{"num_hidden_layers": 8, "hidden_size": 128, "num_attention_heads": 4, "num_key_value_heads": 1, "head_dim": 32, "intermediate_size": 320, "vocab_size": 2048, "hidden_act": "swiglu", "norm": "layernorm", "norm_place": "pre", "norm_eps": 1e-05, "positions": "rope", "rope_theta": 81400.0, "rope_fraction": 1.0, "qk_norm": true, "attn_scale": 0.177, "bias": "qkv", "tie_word_embeddings": false, "parallel_block": false, "init": "normal", "init_std_qkv": 0.0691, "init_std_o": 0.0, "init_std_up": 0.0691, "init_std_down": 0.0, "init_mimetic": 0.5, "optimizer": "muon_variant", "learning_rate": 0.0129, "lr_mult_qkv": 0.7, "lr_mult_o": 1.5, "lr_mult_down": 0.7, "beta1": 0.9, "lr_head": 0.00447, "warmup_steps": 0, "schedule": "wsd", "decay_fraction": 0.948, "decay_shape": "linear", "final_lr_fraction": 0.0, "batch_tokens": 8192, "max_seq_len": 2048, "doc_mask": false, "train_tokens": 91130000, "max_steps": 11125, "dataset": "wikipedia_en"}
Each number is 50 + 12 x the weight over its row's rms, rounded and kept within 0 to 99. Layers, rows and columns count from 0. The size before them is the row's rms in percent of the matrix's.

# layer 3 attention query, 128x128, rms 0.194, rows 11-13,43-44,75-76,107-108, columns 0-127
123:57 60 48 41 47 55 60 49 42 44 42 45 40 74 54 74 63 49 62 48 60 26 38 29 48 26 76 63 43 60 41 31 37 49 63 49 45 55 31 48 49 58 46 35 42 59 50 51 52 59 52 40 53 66 33 27 56 57 41 35 42 63 62 63 59 50 58 56 54 57 50 46 51 49 68 55 43 67 58 36 78 46 30 50 18 48 48 77 36 57 27 41 57 60 36 40 40 58 48 34 49 50 58 33 75 47 31 61 20 39 54 50 56 64 48 52 57 50 47 46 48 56 39 34 62 62 61 53
107:30 51 55 70 54 51 49 66 56 51 40 53 62 30 53 44 70 50 36 53 60 35 40 49 63 54 57 39 54 74 64 48 71 60 43 48 50 46 80 50 45 35 23 56 40 21 61 28 39 66 31 58 52 65 46 39 45 49 50 60 49 54 78 38 34 39 61 46 53 51 53 37 62 69 40 31 42 49 43 67 42 56 40 57 59 40 62 57 66 42 59 29 44 48 54 51 38 38 44 37 72 40 42 48 56 55 58 39 52 57 55 34 53 68 40 66 21 45 40 60 75 44 38 62 38 59 47 48
132:47 50 51 60 39 83 43 37 45 40 41 37 33 47 45 45 63 46 51 55 64 53 30 61 50 23 70 73 26 57 47 45 59 29 68 48 67 56 58 44 37 47 61 48 54 40 54 47 30 66 34 50 59 33 48 62 55 45 69 49 63 55 53 37 64 62 35 50 37 51 26 44 51 59 41 56 53 54 52 57 45 45 31 49 53 41 46 59 82 51 38 58 49 58 58 70 36 43 58 45 51 27 51 27 47 54 33 41 45 51 64 49 71 47 71 57 38 59 33 46 67 49 65 65 46 41 51 75
132:56 40 52 55 50 58 35 61 46 41 31 47 45 45 70 28 49 60 37 57 42 43 86 47 46 41 42 48 45 68 48 55 36 66 53 37 67 42 44 69 23 54 43 23 45 53 57 61 40 33 38 48 44 58 64 46 58 45 61 59 28 20 53 32 49 69 63 41 59 20 51 53 56 30 42 71 49 64 55 56 51 38 44 65 52 76 61 36 63 53 54 43 78 40 50 46 67 44 53 41 44 56 55 51 50 67 63 44 54 44 39 47 46 35 36 58 57 63 59 62 58 53 52 52 38 37 61 39
108:48 66 61 73 60 43 54 45 55 62 46 65 59 42 16 47 49 45 46 29 66 46 56 32 30 68 48 77 42 43 37 53 52 68 62 49 43 52 42 77 50 42 60 54 63 59 31 58 63 37 53 55 66 64 60 68 68 24 51 46 36 48 43 60 26 42 66 41 55 52 44 67 46 39 51 48 72 58 54 51 53 54 46 33 55 71 61 39 47 37 45 62 50 43 35 56 36 57 55 41 36 59 62 36 43 47 35 57 36 67 45 56 58 07 48 55 56 49 56 54 47 54 40 48 55 36 40 52
125:50 43 72 40 35 60 53 66 40 48 48 69 46 45 56 70 45 35 50 51 41 71 50 39 32 29 44 33 46 65 56 39 74 43 49 61 16 46 77 47 64 59 61 61 63 49 55 53 63 39 50 47 66 51 44 30 61 37 55 46 40 60 25 60 59 48 69 28 56 58 37 50 48 63 42 53 54 54 65 44 44 60 42 24 65 51 47 54 48 79 44 33 59 49 36 42 73 55 38 53 66 47 47 46 61 58 46 52 69 54 67 33 54 51 29 43 42 34 47 38 43 53 50 64 42 53 30 45
097:60 41 35 48 59 55 35 57 67 47 38 37 60 39 51 50 47 49 42 56 29 66 32 60 62 69 30 37 46 50 62 50 42 27 52 53 78 50 57 34 68 67 54 41 71 49 50 53 48 54 21 43 76 45 65 42 64 49 54 52 46 58 54 60 53 64 49 51 48 33 46 47 41 42 57 47 48 29 66 73 46 52 67 49 45 32 47 42 59 63 66 37 53 60 47 50 57 56 31 43 34 58 44 26 43 36 47 63 74 73 66 41 38 58 62 30 52 48 35 52 80 62 51 37 54 52 45 36
117:59 58 41 49 56 43 67 46 60 66 42 63 38 57 24 46 55 48 52 54 61 37 47 50 35 54 37 66 59 31 49 37 31 37 42 51 41 61 49 38 68 40 59 53 39 35 54 46 67 64 39 67 56 43 33 64 60 47 59 47 66 70 42 61 54 41 56 57 67 58 45 50 49 38 45 55 37 35 51 46 31 46 59 66 42 64 58 49 42 70 71 75 32 48 56 42 25 54 40 47 75 50 25 59 31 19 53 64 34 40 68 44 62 38 67 58 63 51 46 56 42 75 46 39 43 51 44 62
118:51 46 48 65 72 47 48 57 51 43 75 57 53 40 33 59 53 56 57 32 72 44 61 57 49 64 38 47 47 46 57 57 50 41 66 37 21 41 49 50 61 58 50 70 36 64 46 40 45 49 76 69 52 54 18 27 51 74 40 37 33 40 40 69 49 55 66 47 37 76 57 47 44 52 43 43 42 59 55 42 66 36 49 36 62 50 57 46 36 42 43 46 53 37 47 62 52 33 37 72 41 64 18 55 47 54 44 40 62 69 49 40 54 70 44 45 34 40 64 55 38 50 62 54 47 57 27 53
# layer 3 attention key, 32x128, rms 0.169, rows 11-12, columns 0-127
082:61 57 37 64 31 63 43 47 60 60 40 39 55 46 63 51 51 66 41 26 48 53 48 43 48 75 70 49 58 20 42 52 45 48 49 47 57 34 36 38 30 43 57 62 54 54 49 53 28 69 63 46 32 50 67 32 48 62 51 48 43 21 45 50 28 44 51 52 37 47 65 64 57 72 36 32 43 66 54 68 19 41 61 40 34 43 56 49 58 54 63 63 37 59 53 64 69 29 28 62 44 74 51 60 41 53 57 46 66 47 46 53 55 56 54 65 46 71 36 51 60 52 50 38 43 44 58 50
096:29 34 49 63 28 57 33 50 44 37 43 39 68 34 55 33 37 68 61 59 63 56 35 60 53 31 37 40 73 64 67 61 47 58 58 51 69 69 38 55 41 40 57 56 63 45 51 67 32 61 71 26 30 71 36 50 32 50 46 65 41 51 44 49 66 44 46 47 34 51 55 48 33 64 56 37 39 62 42 38 64 51 56 62 26 50 46 51 57 40 51 71 59 54 59 63 48 30 65 48 43 58 69 55 42 57 49 54 55 31 56 61 60 71 57 65 32 56 51 36 44 62 54 62 55 32 50 54